config.toml
num_hidden_layers = 11
rope_theta = 10000.0
tie_word_embeddings = false
optimizer = "adam_hyperball"
decay_shape = "square"
Each number is 50 + 12 x the weight over the matrix's rms, rounded and kept within 0 to 99. Layers, rows and columns count from 0.

# gate: layer 6 MLP gate, 576x224, rms 0.0477, rows 507-573, columns 64-95
# up: layer 6 MLP up, 576x224, rms 0.0477, rows 507-573, columns 64-95
# down: layer 6 MLP down (transposed), 576x224, rms 0.0477, rows 507-572, columns 64-95
gate507:66 46 54 65 37 67 50 53 53 47 66 62 59 61 53 46 57 51 32 44 43 51 53 57 62 56 37 59 51 43 44 45
up507:40 48 50 48 41 18 34 23 40 47 53 50 67 34 63 47 40 25 36 48 54 68 51 83 55 40 50 54 39 65 56 44
down507:34 55 57 62 49 44 43 52 60 55 39 57 57 50 61 53 58 45 62 46 58 60 45 44 36 58 45 48 62 58 47 53
gate508:42 70 67 41 44 40 53 41 59 61 73 42 47 58 45 71 57 41 51 36 58 69 43 69 29 33 47 63 44 45 47 35
up508:52 51 38 60 42 74 64 62 41 43 75 66 33 55 53 35 49 59 54 48 51 84 59 84 62 39 62 70 60 65 44 58
down508:40 80 53 38 54 70 45 24 60 62 63 42 52 58 57 44 49 34 42 58 58 44 66 51 48 40 57 53 59 51 56 60
gate509:60 57 38 61 53 50 54 53 31 69 84 33 50 70 75 66 41 56 58 52 50 18 51 65 59 56 67 61 55 59 42 39
up509:61 52 47 60 69 53 60 65 47 57 53 57 64 38 64 52 49 60 39 74 31 49 57 29 53 41 73 52 26 39 39 51
down509:69 48 43 71 52 60 37 68 65 25 52 27 53 42 59 25 54 46 47 35 36 50 63 63 44 31 63 24 71 75 41 52
gate510:50 36 51 45 50 65 53 50 68 45 50 49 41 42 42 30 50 55 44 68 52 49 53 63 39 61 47 45 56 36 45 50
up510:42 44 40 48 54 43 52 41 57 44 45 60 40 49 31 37 26 49 39 50 57 57 57 44 56 38 52 46 57 54 68 47
down510:75 49 51 65 40 60 50 64 39 51 34 50 47 28 51 73 71 43 59 40 35 50 54 56 67 39 57 59 40 60 42 47
gate511:39 68 51 69 35 37 72 75 48 47 44 65 53 62 55 54 65 51 51 57 56 25 54 48 45 39 51 44 64 46 33 70
up511:72 42 33 38 66 62 59 54 71 59 45 69 67 51 40 54 40 43 52 37 58 60 43 51 48 73 38 37 46 61 55 44
down511:71 32 62 50 50 60 83 56 55 53 42 44 45 49 47 52 46 53 31 62 67 38 57 19 67 72 39 34 51 53 59 39
gate512:39 34 74 47 68 60 31 68 49 72 55 56 65 48 43 57 51 39 32 42 52 25 56 56 45 46 60 45 45 51 48 31
up512:47 47 55 52 28 34 70 33 38 63 32 60 34 30 52 40 50 22 50 59 75 48 49 66 54 35 37 64 37 40 60 46
down512:51 42 55 87 53 38 62 50 51 50 24 62 55 50 44 45 57 63 41 36 58 34 59 67 51 67 32 47 61 55 41 73
gate513:45 69 49 52 27 30 43 55 46 50 43 62 36 42 42 69 36 38 44 29 31 34 67 66 53 41 46 59 48 33 53 47
up513:52 43 32 45 64 57 35 49 60 69 60 45 54 50 51 54 70 53 73 44 52 59 27 47 38 47 72 57 63 39 48 40
down513:54 40 59 48 39 38 19 36 53 46 41 52 67 45 57 65 49 46 62 51 47 38 33 42 56 50 37 44 36 57 53 33
gate514:54 49 39 64 46 25 49 51 54 48 56 43 61 43 32 61 57 58 48 51 52 58 50 44 43 39 47 59 58 72 27 27
up514:72 43 62 37 42 52 39 75 70 51 38 62 51 65 44 42 61 41 38 53 33 53 60 40 76 63 65 20 48 49 61 42
down514:46 63 37 47 57 65 54 55 67 50 73 68 27 45 28 48 43 51 39 54 53 48 49 59 48 35 58 39 67 48 58 44
gate515:50 70 65 36 34 63 43 30 49 51 43 56 48 54 40 49 72 67 38 44 41 58 67 60 48 36 39 61 57 49 57 40
up515:72 40 47 58 59 51 47 61 46 39 70 64 50 34 41 49 44 20 74 47 42 51 39 69 51 60 45 52 38 47 71 46
down515:61 62 25 59 38 29 45 49 57 62 54 66 51 52 24 58 62 46 42 58 73 41 38 66 43 53 38 76 60 42 50 49
gate516:51 83 69 43 63 47 45 37 57 66 59 44 46 60 39 62 77 50 45 18 40 39 44 49 41 39 57 48 60 54 16 66
up516:62 64 33 65 50 72 41 45 31 55 58 40 47 39 35 54 17 52 46 64 54 55 36 45 50 50 67 60 36 67 61 59
down516:43 61 54 48 46 49 40 49 36 29 62 47 48 56 48 43 64 54 38 58 46 53 46 53 57 43 46 33 59 66 36 45
gate517:42 73 49 50 53 32 57 60 38 41 64 38 47 63 41 43 41 66 38 62 58 54 38 32 51 52 46 42 60 71 41 42
up517:41 36 42 63 55 41 47 67 72 70 40 62 48 58 49 49 39 43 46 66 61 42 69 43 57 53 43 68 67 66 43 57
down517:43 56 54 45 37 48 57 53 68 54 63 42 63 62 52 51 64 40 67 61 42 57 50 56 51 39 40 54 66 49 41 52
gate518:39 48 77 44 63 50 63 49 31 40 52 43 45 42 37 50 46 50 63 49 37 29 57 52 54 41 46 47 26 43 42 41
up518:49 45 65 68 61 46 47 55 55 39 69 77 68 47 49 31 26 29 10 31 80 49 63 52 48 43 40 50 59 43 57 60
down518:27 28 52 38 60 36 40 73 50 58 57 52 40 54 47 53 59 47 36 55 36 33 54 52 46 87 51 56 66 52 31 55
gate519:47 46 41 30 52 67 40 35 59 50 56 42 54 38 58 67 71 67 70 46 67 60 57 44 55 35 61 75 37 70 27 68
up519:59 51 43 65 75 46 46 36 56 36 54 29 67 70 27 47 45 31 36 47 37 58 49 53 31 38 54 67 51 41 56 60
down519:55 37 65 47 38 37 55 46 64 46 48 63 44 58 46 17 50 29 40 64 32 46 54 15 68 54 58 47 54 32 66 43
gate520:65 49 44 38 35 29 70 61 63 40 40 41 50 33 47 43 44 35 47 21 52 69 46 51 55 25 38 46 54 58 63 26
up520:48 42 49 54 70 54 50 66 45 60 51 34 49 66 45 54 39 50 45 55 35 41 64 49 78 44 60 61 59 63 41 81
down520:47 57 36 46 52 51 58 58 40 45 50 31 47 62 67 36 32 68 48 79 44 44 47 67 44 72 55 44 65 58 37 48
gate521:44 67 40 45 45 54 51 49 41 42 50 42 66 43 52 53 58 44 33 63 57 43 33 63 53 56 42 69 80 54 43 59
up521:56 43 44 46 63 50 35 53 44 37 62 56 48 44 50 52 52 47 48 48 64 52 49 42 43 63 41 53 28 37 67 44
down521:46 54 59 49 48 63 63 61 53 61 67 47 46 62 68 48 44 34 38 70 37 45 52 49 47 76 60 58 33 54 47 68
gate522:41 56 50 57 54 47 25 54 59 56 52 40 64 53 51 49 48 53 49 70 36 53 66 51 55 71 59 32 33 58 46 44
up522:48 77 47 48 43 55 37 55 47 48 39 44 44 65 61 65 28 45 38 69 55 50 32 45 51 56 55 70 83 72 39 42
down522:71 55 30 40 43 49 33 51 41 49 34 56 30 33 44 52 59 38 49 32 48 55 45 62 55 42 25 68 55 72 38 50
gate523:26 39 58 54 38 41 54 23 39 40 61 54 61 37 49 54 46 69 39 71 56 53 30 46 44 45 48 51 78 52 31 44
up523:58 78 37 36 55 49 53 40 23 56 42 59 48 48 57 53 59 44 76 29 82 68 48 66 60 51 39 60 52 60 19 59
down523:59 38 74 63 73 53 20 39 57 35 55 57 45 44 49 60 40 52 43 55 43 47 41 22 52 59 52 36 23 47 35 25
gate524:46 62 59 70 58 45 48 53 49 55 69 51 55 59 54 49 51 40 68 33 58 51 48 42 46 55 53 63 50 34 52 35
up524:27 40 57 73 50 48 47 52 38 65 49 49 36 48 44 65 64 42 61 44 47 52 43 35 47 46 52 69 49 53 35 57
down524:65 48 49 38 46 53 41 47 57 49 63 48 54 38 54 41 35 61 43 68 50 63 37 61 57 53 57 53 47 58 53 75
gate525:51 48 35 75 39 30 53 36 54 53 40 54 48 57 72 34 25 67 42 32 70 52 51 50 39 42 63 63 28 50 55 46
up525:46 61 58 59 18 79 36 63 47 39 42 48 57 36 52 45 54 11 46 41 74 47 30 62 32 40 46 66 66 41 44 53
down525:47 74 53 63 73 48 54 54 50 59 56 46 56 55 65 66 47 52 46 41 55 52 51 51 32 42 42 46 59 63 48 53
gate526:62 57 36 62 47 55 36 41 35 65 43 39 33 49 50 42 37 36 47 71 60 53 37 42 53 36 39 50 42 64 55 31
up526:51 68 45 57 46 36 36 51 37 58 20 48 38 33 51 56 76 45 54 61 43 56 58 32 63 49 22 49 45 56 56 57
down526:37 71 64 51 43 53 58 73 54 49 44 50 41 53 78 55 62 56 49 48 49 60 40 40 43 60 66 33 50 38 53 50
gate527:42 63 59 61 53 59 44 38 44 30 41 42 53 63 45 37 48 49 49 44 82 65 56 59 28 57 58 50 35 42 37 25
up527:50 70 44 68 57 54 46 58 35 40 66 40 48 46 47 51 66 54 57 54 72 50 62 47 47 43 44 59 34 46 63 38
down527:39 59 44 38 46 54 53 49 51 49 53 57 34 67 46 26 73 53 62 35 52 34 53 69 33 51 51 67 70 35 44 40
gate528:46 45 61 35 39 66 42 33 64 57 59 44 79 46 41 46 49 63 28 38 46 47 62 52 40 61 42 54 67 40 39 38
up528:49 54 52 50 68 43 38 65 51 68 46 54 44 70 37 27 32 76 54 57 40 87 61 63 37 61 55 45 53 60 47 46
down528:49 57 51 22 55 53 30 17 28 29 55 51 50 44 52 37 50 61 36 49 49 32 45 29 26 66 57 37 27 59 41 62
gate529:41 61 54 65 43 62 63 51 53 29 53 59 59 54 60 63 64 31 63 61 47 42 49 51 31 54 44 24 37 42 66 58
up529:44 54 37 51 49 66 33 44 41 45 51 43 41 42 34 74 56 61 60 42 65 56 63 52 61 56 46 47 60 28 55 42
down529:45 55 42 59 34 49 78 45 67 61 55 44 46 67 66 48 61 64 57 69 45 51 54 40 51 46 58 58 36 60 56 54
gate530:26 39 48 55 36 33 59 51 70 78 61 49 57 51 59 61 36 58 43 43 47 47 60 46 39 54 50 65 47 64 39 26
up530:47 35 31 37 58 53 41 75 53 68 38 57 73 34 44 39 41 56 43 44 41 61 47 58 72 39 55 35 47 60 44 39
down530:39 65 47 49 50 67 29 52 71 50 53 42 65 60 63 53 35 51 63 36 46 43 55 54 70 43 34 56 41 72 44 46
gate531:44 46 61 61 44 53 42 45 43 60 52 61 49 36 35 65 35 49 48 49 46 63 38 55 54 46 66 40 24 68 29 52
up531:47 36 62 36 60 79 58 37 59 52 42 54 49 38 43 46 50 53 71 48 60 49 31 50 51 51 27 49 48 84 32 51
down531:65 47 60 53 53 55 69 66 63 52 69 29 48 56 44 34 52 71 56 29 67 53 70 37 51 48 57 36 40 92 48 68
gate532:41 81 72 53 22 53 47 50 29 70 68 69 41 42 51 46 58 45 53 47 36 40 67 25 36 74 43 56 52 52 44 55
up532:33 49 71 63 53 42 48 61 32 26 61 72 62 59 73 44 52 58 25 59 31 45 64 68 28 72 45 44 69 46 53 37
down532:69 51 60 60 52 54 61 50 38 56 63 28 47 56 40 65 43 42 33 24 44 58 51 45 48 43 31 42 51 48 42 31
gate533:57 28 53 37 32 50 51 39 48 38 58 56 63 64 58 42 55 41 42 39 64 42 45 60 52 57 45 55 55 51 63 28
up533:58 45 45 43 43 40 49 49 52 52 16 32 40 44 47 47 39 42 52 63 48 42 42 34 32 41 62 45 65 46 35 33
down533:57 72 62 60 68 35 52 36 48 46 49 39 57 72 42 50 48 60 50 53 57 40 46 45 55 53 45 35 53 73 41 53
gate534:42 57 44 50 35 30 49 58 29 56 64 40 48 41 51 61 36 40 69 31 43 41 21 34 61 33 58 26 27 47 44 66
up534:40 56 43 47 45 59 47 51 55 41 32 41 48 68 60 54 35 57 45 54 32 39 66 46 35 33 36 43 27 48 40 46
down534:60 58 64 53 45 53 62 40 44 35 49 50 54 58 48 58 43 30 59 49 41 43 52 60 61 61 60 36 63 67 39 57
gate535:57 54 41 56 43 59 40 37 26 57 65 51 62 39 50 49 58 56 66 62 46 46 34 49 54 38 48 41 32 54 50 43
up535:43 35 43 59 36 47 59 54 59 53 42 61 50 65 50 51 70 75 54 56 36 45 22 43 54 59 52 54 33 37 37 77
down535:43 30 51 49 55 47 49 32 75 49 41 40 39 62 55 37 49 70 67 64 34 34 58 50 66 56 48 48 48 38 66 39
gate536:47 49 58 43 43 55 46 46 57 41 60 65 65 45 58 44 46 53 35 59 49 73 51 72 62 42 35 36 67 25 64 51
up536:59 44 42 29 65 59 47 62 40 36 54 50 56 65 50 34 50 59 47 44 45 50 55 56 57 48 72 72 53 58 43 61
down536:56 32 49 35 47 50 69 36 68 43 53 47 40 51 43 45 63 62 64 59 70 48 59 51 49 56 51 56 37 67 46 63
gate537:31 55 60 40 53 59 39 36 49 38 52 45 39 46 48 39 57 55 50 49 50 54 50 60 69 39 25 76 43 54 54 69
up537:70 57 36 46 42 36 55 44 37 45 39 60 52 46 39 41 68 44 46 31 62 57 27 25 38 31 63 54 59 61 62 44
down537:29 38 42 63 24 46 48 39 78 65 55 65 20 46 61 50 59 54 43 58 38 65 38 49 62 39 39 61 70 50 33 60
gate538:49 64 61 66 31 61 61 51 60 39 60 56 64 38 72 52 41 40 27 45 38 52 52 42 46 45 41 76 31 36 47 33
up538:66 69 60 71 52 27 54 20 57 51 37 47 65 29 62 68 48 47 52 45 41 50 49 45 43 48 51 58 35 68 66 54
down538:51 59 44 25 57 53 48 28 62 55 57 76 57 62 32 49 55 41 36 59 65 60 43 69 50 59 72 45 44 62 38 46
gate539:52 24 61 46 60 55 76 45 46 68 43 45 57 52 64 52 50 52 59 38 47 48 44 48 42 42 64 37 46 64 61 49
up539:37 60 59 60 43 64 44 57 56 47 21 37 55 61 55 62 65 61 38 60 50 63 60 41 61 53 51 47 75 57 70 48
down539:56 35 33 65 40 47 30 37 51 54 52 22 49 30 25 72 71 58 42 56 46 61 39 47 84 63 57 53 62 42 44 39
gate540:20 70 51 58 29 39 46 40 46 48 73 79 46 43 37 49 60 61 61 38 39 51 39 52 45 59 61 66 49 23 39 65
up540:53 46 49 61 69 40 68 33 17 52 42 65 63 47 60 43 38 41 57 58 46 20 35 35 52 53 29 29 33 43 48 40
down540:50 48 45 61 44 29 45 42 63 40 60 39 46 58 37 34 55 40 46 64 67 56 61 50 51 39 40 43 41 55 55 51
gate541:59 44 45 54 46 72 53 42 77 46 63 52 66 37 56 53 39 58 43 46 57 61 63 63 33 50 47 46 52 63 18 44
up541:46 55 71 58 36 37 46 54 65 34 66 29 47 44 31 41 50 48 38 41 24 38 34 60 58 48 45 27 44 59 60 54
down541:37 42 41 37 77 65 55 53 58 55 56 63 50 69 35 57 41 51 49 55 30 62 62 57 58 52 53 40 44 61 42 63
gate542:55 71 47 19 54 55 45 45 25 52 35 66 55 31 62 57 51 33 52 43 52 46 56 76 59 43 45 53 49 59 43 53
up542:47 29 29 46 69 44 49 60 48 37 51 62 62 61 46 59 60 44 49 52 42 54 49 52 49 35 51 41 59 58 58 72
down542:43 54 61 40 54 37 40 60 78 53 53 50 50 81 26 49 46 38 36 51 51 61 57 53 50 47 57 27 48 58 39 62
gate543:57 62 62 46 39 68 58 32 47 79 55 46 52 40 76 53 71 48 44 39 30 42 43 56 58 41 49 50 40 40 44 44
up543:64 43 46 38 48 65 32 48 38 43 58 54 31 58 33 51 36 70 66 43 61 58 72 38 40 51 55 32 56 62 49 61
down543:36 64 72 56 51 45 51 54 75 50 51 41 65 51 61 53 50 45 43 31 52 40 51 43 42 64 54 53 37 59 49 57
gate544:17 47 34 51 47 26 55 61 49 67 48 39 44 50 59 47 55 58 51 38 57 69 64 54 25 46 32 41 50 51 20 62
up544:50 58 53 61 58 49 63 53 58 40 51 56 61 35 63 29 24 55 65 75 49 53 37 60 63 42 51 55 23 46 43 47
down544:27 60 51 65 50 54 56 67 44 43 35 47 45 52 71 16 55 49 52 34 70 63 57 47 36 24 63 45 48 66 42 45
gate545:56 33 50 34 27 55 38 37 53 46 57 65 50 35 32 33 50 14 45 46 49 56 49 66 56 44 44 55 45 42 40 45
up545:36 39 53 58 36 32 36 43 67 51 61 59 60 52 51 47 46 45 53 60 45 52 54 56 56 27 40 49 71 55 72 47
down545:56 38 34 45 28 32 55 31 74 40 61 66 40 44 49 37 45 55 53 33 60 52 48 47 61 51 43 58 58 47 63 48
gate546:69 59 41 55 35 58 59 47 66 57 52 52 50 42 43 45 57 53 50 55 62 59 47 58 46 41 71 35 37 50 44 47
up546:30 46 33 51 38 26 65 51 53 62 50 64 57 32 44 41 49 31 66 67 67 46 43 54 43 47 60 36 55 50 61 66
down546:35 45 62 60 51 54 68 28 76 69 58 47 38 55 66 59 40 23 48 54 49 48 54 40 51 59 48 53 52 68 40 41
gate547:22 58 46 47 51 43 69 52 45 51 57 69 52 66 64 82 51 59 38 37 53 39 61 55 52 59 86 46 59 43 39 42
up547:55 47 55 31 51 52 79 47 56 68 57 46 21 46 56 53 49 62 26 32 44 47 55 44 72 75 50 44 62 44 48 53
down547:54 66 55 54 69 53 40 52 35 34 68 60 55 25 59 54 41 48 35 34 41 41 44 56 58 39 50 60 27 60 66 83
gate548:47 40 51 59 50 49 48 43 71 55 43 39 38 86 55 26 48 24 55 55 65 41 46 58 53 55 55 44 44 60 41 52
up548:68 56 28 51 57 32 32 73 55 42 46 67 48 46 47 48 71 52 68 50 61 38 30 69 27 78 61 50 54 47 33 39
down548:27 48 66 55 66 57 43 77 67 46 51 53 42 22 51 39 56 49 25 50 43 39 16 49 69 61 38 54 53 41 36 55
gate549:44 53 42 40 31 54 51 55 55 56 66 66 63 72 39 41 71 55 51 34 45 65 29 62 64 39 47 58 56 42 58 56
up549:57 21 36 37 47 32 45 41 65 72 63 52 54 38 62 64 65 38 43 63 49 50 35 52 61 48 64 41 35 38 52 40
down549:44 17 55 78 61 44 46 54 57 54 59 60 59 59 60 43 46 44 53 55 44 38 38 57 78 53 58 44 50 44 57 37
gate550:36 45 52 50 36 42 50 54 30 23 52 51 52 33 41 46 41 41 30 61 55 53 57 37 54 41 41 56 46 23 54 56
up550:67 51 48 41 44 50 33 42 51 54 56 36 40 50 47 63 53 43 58 43 28 44 45 14 49 61 33 44 65 44 41 57
down550:46 50 43 37 47 54 61 40 48 63 53 72 49 51 37 48 33 40 84 62 48 40 37 27 60 59 50 92 55 45 59 45
gate551:41 63 35 34 33 45 40 38 40 66 77 45 35 55 69 63 63 48 47 86 46 40 55 42 42 49 53 40 59 48 49 44
up551:53 56 34 57 56 73 55 45 66 54 58 49 38 73 37 58 53 33 53 37 67 73 42 31 64 53 45 57 60 32 54 24
down551:59 55 48 53 50 65 43 38 68 60 44 53 60 44 51 57 62 58 47 29 52 52 53 52 43 45 58 60 48 63 55 34
gate552:40 69 50 48 41 36 46 27 32 69 60 35 56 52 59 42 60 55 53 39 48 55 26 52 65 28 54 50 41 44 66 23
up552:61 68 42 39 47 49 33 42 43 44 55 41 37 55 67 15 68 58 47 29 58 58 30 37 64 27 54 37 44 66 58 43
down552:59 61 61 52 50 41 38 45 58 58 57 38 52 55 33 49 44 58 49 44 48 32 55 42 61 30 44 75 37 59 59 35
gate553:52 47 67 62 52 54 67 50 53 60 47 28 25 52 55 48 61 50 52 36 46 31 62 55 67 26 44 61 55 41 47 36
up553:66 60 48 53 61 45 39 42 52 42 66 56 39 40 60 44 46 37 56 55 59 39 37 47 39 32 63 59 60 64 58 46
down553:61 52 34 48 36 42 33 47 41 23 65 42 46 72 50 47 52 65 43 50 57 43 44 60 61 46 49 52 50 57 30 42
gate554:59 65 56 49 41 70 53 46 33 54 55 54 76 53 52 65 56 46 31 45 39 36 58 44 55 67 46 32 45 61 44 33
up554:57 34 43 43 25 36 29 31 56 60 47 42 48 48 70 37 54 31 58 74 40 54 47 47 36 43 36 38 50 65 69 31
down554:56 47 38 70 44 56 70 56 64 54 39 41 47 60 50 52 39 51 40 54 56 38 53 51 54 76 47 56 45 70 53 40
gate555:46 52 65 48 26 45 64 65 47 40 54 56 57 29 44 60 27 73 32 38 33 45 37 38 54 54 64 37 26 68 58 43
up555:17 59 34 49 36 53 60 65 45 45 40 58 57 41 57 57 33 41 68 59 32 73 53 47 25 55 40 37 51 52 47 52
down555:45 29 43 72 60 63 65 53 53 53 60 52 50 65 45 51 58 82 59 60 35 49 64 62 46 39 57 61 80 42 56 57
gate556:61 46 42 45 35 55 33 42 64 57 33 68 30 60 48 38 70 42 70 44 79 51 49 61 45 42 47 44 58 56 54 42
up556:29 71 39 47 70 53 61 65 60 48 46 44 32 54 34 42 51 56 57 49 55 35 42 51 58 36 54 59 45 66 40 17
down556:56 33 72 46 51 34 32 48 56 36 59 34 66 48 48 62 49 56 50 42 71 52 58 76 45 59 60 38 39 43 47 66
gate557:56 57 25 63 27 64 51 54 37 67 45 65 42 48 45 37 40 46 33 54 46 57 28 72 50 33 65 63 35 49 41 27
up557:22 34 45 25 55 62 41 48 46 67 64 66 58 52 70 64 48 49 48 49 53 56 56 52 44 74 47 65 52 53 32 42
down557:50 53 51 51 27 52 54 65 42 28 58 50 41 59 77 41 68 37 59 52 67 59 68 51 38 51 62 56 45 57 51 39
gate558:37 53 45 26 61 55 51 47 41 48 28 48 36 43 45 54 52 57 49 52 61 52 63 44 51 56 60 57 59 56 46 45
up558:53 34 60 56 52 58 50 48 26 37 50 55 59 55 67 55 69 06 35 47 61 71 65 54 53 59 50 55 61 52 47 46
down558:63 61 53 23 44 40 41 43 57 45 70 46 50 43 39 50 42 60 54 53 38 45 58 39 49 50 52 47 39 62 74 43
gate559:53 53 55 45 75 64 51 56 67 54 58 49 29 52 62 42 45 42 42 44 56 54 34 44 67 43 58 58 53 73 55 48
up559:30 68 58 63 61 58 66 61 49 36 49 57 60 43 62 38 43 48 28 59 58 27 57 43 60 59 55 52 56 41 53 51
down559:60 59 42 47 36 44 35 25 54 54 47 30 49 39 28 38 50 66 68 23 70 63 50 50 53 38 45 37 73 39 59 38
gate560:50 69 56 31 45 20 38 43 53 73 59 53 46 31 61 69 49 36 59 40 44 47 55 46 53 60 56 61 74 51 46 46
up560:35 67 39 70 46 51 65 45 59 43 38 61 55 33 56 56 55 47 40 73 66 54 72 56 54 61 68 38 56 63 60 72
down560:47 62 55 42 55 45 66 37 56 63 72 34 51 47 45 71 49 42 52 46 55 36 52 59 41 45 43 48 45 38 33 71
gate561:62 60 36 75 30 41 43 50 53 59 31 72 50 37 41 41 54 28 61 51 51 55 53 46 70 46 61 47 40 12 50 48
up561:40 54 57 32 61 53 52 55 47 63 40 50 62 34 53 51 70 47 57 39 34 43 44 46 55 73 33 61 31 44 54 41
down561:64 71 52 10 57 61 45 22 51 52 43 35 51 53 67 58 49 29 50 52 55 43 41 53 40 41 65 62 60 46 32 67
gate562:51 31 59 67 31 54 46 39 70 41 49 33 62 44 62 59 65 40 45 36 43 76 20 44 47 42 32 58 56 48 44 45
up562:36 38 49 75 55 36 46 57 39 50 71 47 42 44 41 39 31 48 48 50 54 38 54 60 61 36 35 52 59 40 38 57
down562:38 43 53 41 39 48 31 68 60 43 69 31 54 61 40 64 55 51 28 49 42 46 38 43 41 47 49 48 66 65 54 56
gate563:50 42 51 66 65 44 12 27 41 52 65 55 59 53 42 40 49 51 59 66 60 45 61 61 62 32 54 46 29 76 62 81
up563:47 37 48 38 38 63 49 63 59 72 54 56 49 46 68 43 30 37 45 22 30 48 64 36 43 34 59 32 40 42 60 52
down563:37 57 70 48 36 47 49 41 48 45 33 40 58 49 54 44 53 50 65 44 58 40 24 40 34 64 47 33 54 71 56 39
gate564:37 54 69 55 75 65 52 42 56 66 65 48 57 72 58 46 46 49 61 46 56 47 41 42 37 55 40 47 48 61 75 58
up564:51 55 40 71 51 59 47 51 64 38 45 34 62 50 30 57 44 70 27 41 61 50 62 54 40 67 55 52 59 54 56 64
down564:62 55 48 33 62 57 45 35 59 23 49 38 44 49 37 40 41 65 33 31 50 52 41 50 42 60 53 58 41 61 59 47
gate565:47 63 49 63 37 67 42 50 47 40 30 58 55 56 54 41 39 87 35 26 41 59 36 59 55 49 47 50 77 58 43 44
up565:37 55 55 45 38 29 42 43 56 52 64 48 69 54 46 59 62 30 48 58 47 62 36 25 44 25 48 62 68 46 56 49
down565:52 43 48 49 26 58 53 46 79 54 40 40 78 52 41 62 44 46 40 40 36 55 37 40 76 39 40 58 72 26 23 43
gate566:54 77 60 46 28 64 54 41 36 45 44 54 44 56 39 29 54 45 63 63 28 50 40 64 44 64 33 53 45 20 71 55
up566:51 52 57 65 22 53 61 32 62 55 30 37 72 40 59 42 48 54 41 46 61 66 35 68 51 50 46 60 40 40 33 38
down566:48 53 24 45 56 67 66 34 40 62 50 34 40 61 55 41 67 48 34 43 58 55 52 46 38 71 47 64 37 41 60 30
gate567:58 66 36 31 32 45 47 32 53 47 51 59 50 57 48 64 68 34 44 52 63 55 34 67 44 40 53 49 32 47 35 55
up567:60 30 58 51 79 58 60 50 67 50 36 57 52 43 51 28 42 32 28 46 56 47 51 61 45 33 49 53 66 22 64 43
down567:70 58 44 57 46 67 41 35 64 34 35 51 72 47 59 50 35 44 33 43 41 56 45 60 42 35 29 30 38 34 55 57
gate568:50 72 56 59 47 57 35 78 46 66 67 55 41 48 79 48 42 56 77 55 58 55 30 40 30 44 37 69 58 37 52 29
up568:71 41 45 58 38 50 60 59 46 54 50 51 46 46 71 44 35 26 61 48 33 43 77 32 40 65 40 42 59 43 55 62
down568:40 39 36 55 48 39 35 37 49 65 59 31 64 46 45 55 45 39 47 52 53 65 28 49 49 39 17 51 71 37 55 51
gate569:53 41 59 66 61 77 34 48 54 39 45 58 42 43 51 40 52 29 52 47 49 35 54 38 65 56 21 34 49 55 42 75
up569:32 37 41 40 70 52 37 64 35 55 32 50 53 49 42 47 39 51 29 42 51 38 55 47 57 49 54 69 45 58 41 58
down569:47 54 57 37 44 22 64 48 59 30 42 44 41 54 59 41 36 69 47 31 46 52 55 59 50 44 51 33 46 69 30 28
gate570:37 56 57 62 46 66 58 60 33 46 75 47 63 44 35 49 70 58 40 61 38 56 73 35 56 57 33 52 60 62 31 53
up570:53 30 56 31 69 52 49 43 63 59 54 23 61 68 32 48 25 52 47 62 53 32 75 62 50 50 45 44 49 46 56 34
down570:61 28 67 57 56 45 37 39 71 38 28 30 60 67 69 69 58 56 39 24 62 45 59 46 63 49 29 56 41 13 48 52
gate571:38 49 62 56 55 51 39 56 49 59 63 57 25 47 33 44 48 30 50 58 71 62 62 48 38 59 46 52 46 59 60 64
up571:54 54 53 50 35 52 62 56 56 48 56 59 63 47 42 62 46 49 46 59 66 42 55 62 49 63 70 48 45 45 46 59
down571:44 55 56 60 55 70 52 54 54 67 60 65 34 35 26 36 63 52 47 44 63 53 57 60 38 43 50 79 32 48 67 59
gate572:59 31 58 40 44 37 71 61 49 31 52 55 66 38 54 47 52 64 27 61 57 63 72 27 50 49 49 58 49 33 36 47
up572:53 83 46 54 24 36 61 62 52 60 56 58 55 66 47 71 45 79 74 54 43 48 38 72 61 48 51 40 35 70 50 45
down572:63 42 60 43 48 36 50 46 60 62 60 67 44 43 52 51 37 39 67 48 24 38 63 59 56 59 52 47 42 37 67 42
gate573:54 54 45 58 43 57 53 44 25 51 68 51 69 54 67 49 50 33 45 68 58 49 45 33 30 32 58 43 40 55 49 58
up573:43 45 61 53 64 54 45 60 49 63 64 52 27 30 37 40 61 46 43 52 51 44 75 46 41 34 30 47 45 46 47 36